Part of a small language model's weights.
Size: 8 layers, width 192, 3 heads of 64, 3.89M parameters.
Training: a variant of SOAP for these matrices, 158M tokens.
Each number is 128 + 24 x the weight over its row's rms, rounded and kept within 0 to 255. Layers, rows and columns count from 0. Numbers have three digits each. The size before them is the row's rms in percent of the matrix's.

# down: layer 3 MLP down (transposed), 768x192, rms 0.265, rows 346-392, columns 128-191
# up: layer 3 MLP up, 768x192, rms 0.284, rows 347-392, columns 128-191
down346 100:094138143116113160108134129162131140184089120147125144140119102135111108125150118070104150175145138127101140126126120133110158088127136132094131146130176099093121134135132137124088122136109117
up347 103:156137135105083161093118088141128125170184169107119146129135085149115105161156126151141105128135139183106099135140140145134110103140094093135115114128138120152154143145125112121116126159124098
down347 091:060173131131135151160165108111159083156138119160076173123128141116135104145173102106139107154151117133138157147133122126072184158185145128105106119139116143104135130133121179084112115133112159
up348 101:141119117107121162158110111153090110108149173161118116136139136162130120087097095129126147115118131107135146143138142108122118127145097117142092093136157113150158124104116131128163127115122138
down348 097:127138152108130142152178114136150099100111151129119127128115150141144105147141131112155094116088145168144116188138129126116101110136137123056146119153154124142123107140132124150126172089108170
up349 099:134127118139086098110148119096169126135148107130140159135132137141132089090117129118122168123135116152098157124156152153168128143101156100133170102108091128130129142094145125135160150135144114
down349 110:154121091145118148144140092114142130145125098113112170142155141134143145170152117130132120172121141119127191067172104144099115155172110138125142151120153117145178138090127124131131162164095118
up350 093:141153155092146101105092099181065129055121118138139131119120098112103155109102136137113165111084100130100130157144163108121087112168113173108162120125109139134115133117118136124142155150105129
down350 097:120100129149142112131123131156125139136085124113108141140136122168099180130066147126175126114108094134132173152116142152128137096175137141151131132133139166092083126128131164150098099163089108
up351 093:142115127134030101110173094113123115130170143145154070141100142149113146140128118120121156134090087166106128088155103108152147119150119119095179161127165183125124132172129154106116130128150124
down351 095:119130108100152162092128132107123092199166118136064172147119099100092116127119095178111105138113126116138131142105177121104133125104075155132139107142114122101084127148134115138132135129131099
up352 096:100177091116105059084154142108118107142133109121128147120099126085143160124190119183096135118134134141123192158150108159120108133120129117137100135087148115104132137154134103125115142137117134
down352 100:130081145154149130119103119120129080135142129139143121126147114132116117131126133133126134131137137130087185097100117154112196112150136105118093138101144125115156107150107179130147121126122149
up353 108:147119119117124132064135176136103102126142110156135125067130118145095180089193156145088162122159178157135120108129138142167167104152164144110123137098163115161145092122147111134175115136153109
down353 098:131095149176124115082134155123095149146142163103119141115115140109170125126102116091140136117139155132112148100138117105094141104147105149122148135147113134139162134122146091139094172134123148
up354 107:119113114134175122116110104134140117107134132144101089131119143120149122147122126138146141103141126124113150099099183146053117143137125122129118101147111111144097133097137111156138108095140164
down354 100:191164156125070115114130150112150155121147128140140127135060116090095120119098118149107136138164129133138143100158096142133120124138119153147123120149127113112111112189116130088117123117119116
up355 093:121133171092103125096157121129130105071147119158136089129132119185106133143108131113141151167122122112125133122118187076109124143148148134145126152101125099103148140116123162117136106145159107
down355 112:148150142117138170089139110113145107108174140111123121149145140109127093084142122104159134174118153114112107067091124146166123100131094127111096173151130080132123063150120115121127125109126143
up356 108:163103140116125154095160102098159114140113130126127116111087115132091107137129135138101098117110117153124127125123192131110158131101127149125124121094110143119095139123110164116083143122119130
down356 103:136168127150131081159162183120146132169116144134108115144095129118132141118074158103097166133158113121163119121164135112119138108133136077079127131111111149093142081130160124131102099107103147
up357 099:134092091155125124064091095112112139117142105132135126104155139166117147137127131045123119130119140131127124137139159079106114144123160113123123137106106123138135134119127119133135129119094060
down357 099:120145157114152120093109090076155114155129124101183128107141099090109126151172116097136150136104137129071085124137105130126096112109113168131139124107128146129119146108155144152087145154150139
up358 102:102170139129140148155116131152129142154159158103089102146144139147137107089116132098144110156140165126163123133091119091108080125130126159156096127158147169160159121143116119140117119140145105
down358 096:111147141150112129150133165134109148097157131148120121139141111117123134110149142091130125119141142121126162179164107102118104111110120095099101128158112100092139123117126131105073133114099104
up359 105:134150179127116107076117140095093121092125151093124153132121143077145152134143125147098117126159136142089101127122127080140152138141114153106099132166121093142139155156133083135144106147106135
down359 107:104127146143146117149107122145105166127111127097147150149156148061103128102132106107163135144143101126109122124141153110144113132142149108130170131131152108131146131149136128136087127107143155
up360 100:125133130158101164106127113116127116106129124143150126111112147170150100104152097089117110134149117078169157169141156150107127111098123168130145130135130124099149139160133100147091127162123092
down360 097:149107093072119113126167157119114116125082145124123109123150137140118181147146145119146144099133105135114119155163128093121119079146122101157149132097114113110159162097125093132117123153176117
up361 117:083154092127084127131160158102093119125095162147112164131094147122118149123115158089116135127137087161126092120132186151152157154102111124126109136095106119135148130102156152115096131127151127
down361 100:143105161130121156150093136127139160143145147131153136107103124126121102086100141166108141123139097088133103128089081138101099116126120082104172116172150142086106118150137098130063110148124122
up362 103:146116091108106160140135133138152153134124134114131107148098149146128149113125118162120152138093121154129114131118102107159096133123161186144132129131118129115133096146105151111100179123130120
down362 091:161141155121143125112183142101082141132105147102111130125089093160102132127150143083128150148154136120098159127144100143079128115081091128167108144110115123132133128111150151134101122113147139
up363 097:113154110189149150140119074148127121160099132168128123093157143108109124170155067131129123122120143124091116149178130123110089106101109099126135133139094122120180097131128123131167147151122107
down363 101:099126120095077169173148139142138145139114121121140117099142130158119094118117096134140093096142129150105120147112143157168127138189158085120158104102139106138152109147101118133169136155065128
up364 096:147125121136099147125125151155125105140125107148130095074174130142121115118136122116144091113143065126147126138180149092097116181117128122125118179130152133110130091168095102116170166124128094
down364 101:085130122096144128126129125114134137154111171095099101110111093114176085113095179134101134126102145118120153114088120133136109106083122113141102139101139139167112147139109143134115132104123108
up365 102:111113128110112131102147143135123072148110124125162099127125164138098146147148103129155131109130129154198112113150107096112117146134128143162125139141139145128152112127123087121125124136129113
down365 100:160079116131102119178113165140144138128172133123085192160119116145139134116107119129120113142130145127114124162119097151128125167167113105152143170138117076110124142114158161097094142113144168
up366 102:147142111101116127149106129076098116089142131143106109109087176120143111175096140121119111165133109184134135109145148132154113111125091110172150143132181126160090142138164130147109115112113144
down366 095:090130139154124121138123107105126115128132090114130185112167100112113113085175122086145116115149113147125138147076090126123099103140169079125117129100129144096064083128114136130124123130159135
up367 096:123106108154133154151113128189145122164118152153127132102140133106086127153149092123121099119145157156139136082131174145160147168112112138112144109129101124138163168191157118096102119147117112
down367 095:122119104124105176149137143163132162098100150106131156134073083141152124112119142117141129123084133167114151190120082160145132140126158115161122131159177112116106106115118142128093135113088106
up368 088:119150160152175126134143105113109106150151130113107179130140088135101144157166126137075130111154128147129093125087149144123135124118102123126092114122167142095166119101128112129151153153121104
down368 096:168111111130144137129152114071097111155146119140099137071135140135131138146106120133167115168147121079083102130104103165101139162128142148086136140118135158084122156131141118133180143124137111
up369 108:139124140108139138155131138133149116087140138106112160123140129136119099103130125144123180130132149157145109121067098153144142138140125101136101138110108098147112162111118129126109076086152093
down369 102:143107132089114085135128142144151124142122120124114099128173084172141147119150127153107086121186122137136148103107154140154121114085123092057132159105123158139158142110123114130167122165142157
up370 101:105066171153092143094138083177104147100143147125123133140144125169121130160122125093157124122090141108109140120124117070115093148137081155131111106110128109184143118119154103098188152128160160
down370 101:152100152145124086151103122146144137120127122117114082162153067105097153113106143162180097121116184131135125168129179117145135144117118154116102155121147138171146089130127103113102130139150106
up371 094:098090138111113138143128121116153114162112150129141125102126112076116094111113108150124137130130121149142156110107103134128122099154142099129093121122166162126154109132126069127136165182148136
down371 111:157135137077112163138133128126102129133144112144148120071135139131098124144125110159086142143136130141152147102143083137144078145103128155166089171115125108076109127165133163142165144126140120
up372 097:124101158096141157121116116171143188139174173118125130120119136107096159104103119106156092121144138168147104138110137131122143148095115099128110125141122192092123125117137116099116171106152121
down372 108:083072157124123141153154085126115150108134103146143155135133107098063158099184122089167125128113115100133137145161102128124183141150147136096108094105105115115097086097117166084159114129145066
up373 114:146150139169110130120125133104143120111134146135124152088144148116108122092136094141118158095131082159111087074166158164081131101106119156121100133159109141132128143163106114159148085150139127
down373 110:136097134151102135131162109104131106125089127134147151114147119117102115153113121125114128125162134122105111087135133156100137110161145085123126135149103132112116134100121105163153169095134142
up374 082:101140110164095103072118115158172147110139161111105102145148112127113145126128144148110133149157163121126127118101137100193118131127110107080065144116103152168126081133124094148100089122070115
down374 096:136120114162133115088131184125140123140103140147101122097116125119119173154186134129100174087098140109117110147108115098166140140175122160143130179131102139125145121147117122137091151115098114
up375 105:131129154135168146121140118172126132107133115136125118120122131153146098155103168164129112110133184117153136101164126162123085158125139126167156088122136140164156149097112103097131134151142114
down375 105:175132149127133152115163134112102140093107128144112133108169116120122104099089125129143088122127123147116106143130138113129126105115119065129123127157105130151095135158105100135150112115117124
up376 099:177137112108102145087108114135098124156079131162147129149126121104142133111085111145142126150119152100111153149123141124143113153134115112126127104132088128149119113139109149109122138145168130
down376 094:126177155161147123154146105164157127128146149154121110096089103133129146121079148109136095107110128128129148108139167151116138147118107090122127108146114144088135134137136120164150171126086137
up377 093:119149124132103117124116145119138132143133133105153094116152129146082130092138124120120130123142139128168089158125096123172074122091141149144148128110135161142110129157101143123089145104196133
down377 096:153129152099080150116166144130136134126091127105111160134109125135092138115132136159143140182131132105169123109109150156122115093143103186140134116152104139119146109168092089147109134151165089
up378 085:105118127128113126126120122121125131156141108131171172167135141135111117121149123157162087105089084156109140166146163142145148124110158117118112143117187141181137152105139150137099138161121132
down378 091:123149065148128106115131147124201153125159123139146117128113092134106108127114144125160131083128065151156162163116152124115131152118155135154085128125141108103156107105111104114104137124106136
up379 096:079160108106116114144140168158128123130136119137136134119107124106134133146108135172132135154154115169162113110112137188110143145139181119151137150069147153117099139146151154105092070062165110
down379 092:178129155140106110118140077139111118166067148126182107115113120187116162143132140101148122116103093126092136148145127099097174140109130130081108112105081121099144115183146146161136154147134144
up380 107:118144103101135132142119131121147167126117104102119148158150151142155132098197128133120104063137111090100117130120142126147209127135131174093094071109136130187119082133123110125151121173154121
down380 097:118124135157122122123160105106148099100126118107151124119129121090153125101134096142139121137137099085108065138106148098121117118117157111097131095140147130096112113125131138124110107149139132
up381 099:069130099146127143080151133153109088138128157142122123141113118144166155159097111103163156117121130160117118084112101150113172153142143120095106154107115114116109150112126074099146157140150135
down381 116:085121146116131097113163130135079104121104114138080107128098122102122117107138175108154122111143148155187124137152148079122087133133137072151103135163092120112126067125127147114171163120125141
up382 103:099138081114146153132120130158094139113147097141134114118084129109095101149162120154126166146128175098134166124155112104142114078129098142090157120115111120119098134130118087123139106153124103
down382 098:130103111147094114088147166138094156099107109142145134104171143133143088157065174136149115136100107094110134119120104122097150126140126142122168178141128163119106090138151141129135138121118130
up383 102:151185114124117099118100089096112126086165075147134143132079142178131091077123139112151100112150126105155108182164153148098127098130072134108135087140147128121135143136116131159111159113150103
down383 101:188139129113137173131110141097099096158132104136134116112113095137131131182144125126150131109087173091123099152132113147092105124118147124145138132117158130167103105126151093156146153107077152
up384 110:167123132102134140144131144122159079138146097153126134119109124110139139138121135136099091136123075103151102097121134142170132139109132088130144133122133129142115114131137096152146159080111192
down384 106:139133132128126121131120145149110089147128182101124155089156135098107093147108127134084157115111133148172118115112072153147129116133158087116112174135084087114146111124162153143135103138124120
up385 115:121164123125147096099114132139112140183077141178117112129173115091120136104156099146168154103098096136169109154115126062120105131136108138185120111104141124139085158119121137128107122116119154
down385 108:113116106171129154129101111118126090160180094162116165140136129141121133126084145126131157090170096114135120109123138166109141127151137127171149119145159141124137169132137134112127107091117109
up386 107:109123100127112147133148149160101145135073126134091175131143102168110127137147092129108168087123113116151086119128092120143149129159117157145138143099138093090144188122108125088116124123135134
down386 097:177131116100140104155158134118132106125153135133144153094121097138112137149154142122169108130131130064108124155122116108134147163138123084160105160101106134137164126132116110133151090144141150
up387 095:104088153136096117134124117160118155111142156106126118110118107117127184158122109143128153127112125111142136137146133128086142161118114148163111134136115074086164154105083076120116111178135145
down387 102:151133153150101089112112130138132137076118122107083107120130125116165190089104138159131094115105111093152134115142096107115151155144114114204126147123087127160129171100110109137137133102151149
up388 095:094102126111149126144137162122111165122120169097136182142149094164083144159160109145109129148119139147140110109125089163146142151109132129127139124114126136112077168108148098120190134118132141
down388 097:124148130084136153116114162118140122108122113129129136103119134082095114126082152131119100120161135130154141181140137148184125074109088127157135116107136133118126125174113125130159147137162135
up389 100:150133180114126125161132101135158114127095129127173086149128130084160115125126170159091139133133096163101160127126109120121131137104113157092143124083136136086130137125085103105157080131130119
down389 100:104092131132129147119084132149114144087124127133129145149116139128127160116137096106161142158131161158134172089157124103146137102084163092114141139168145115102071094114111141162126126163166136
up390 097:118109116126140082163163157116133095123161164139142107124138106131142128099128135191112111124090089139079111154157175112165135126125120133093136145140111143165081157143127121089102144107105103
down390 100:099061113133108111167101124123165127165121154143139134128163128119147108129134109114099072107136098089137120116121076131162150132145096129135122155170102139112109119126151132153103152153113103
up391 097:167171151100125159081143144120148125180131095102109134139148106125134102102134139183138122129143074102109145143140134094154124160130107129145172127116080152146158119108163109149117155155107108
down391 100:121117125111118157124150111167131091115112109174124147154137131126201096117124119095129129154140108112144143101119129136089140128118088118187105130125120143107140118157137126119070109147103134
up392 111:090128148140137186105123127121086148154147163134096171125170097140084139170088119137118079116126111097096118186152094098130126110130153138153136152125113129143143123132148144135104124148141122
down392 101:160102127087125123098087145110119122138175111128122152144155162143143102132153124184109117154150109113124105143159096124166165127123170109131116132164139123138139153116120106084146113075151153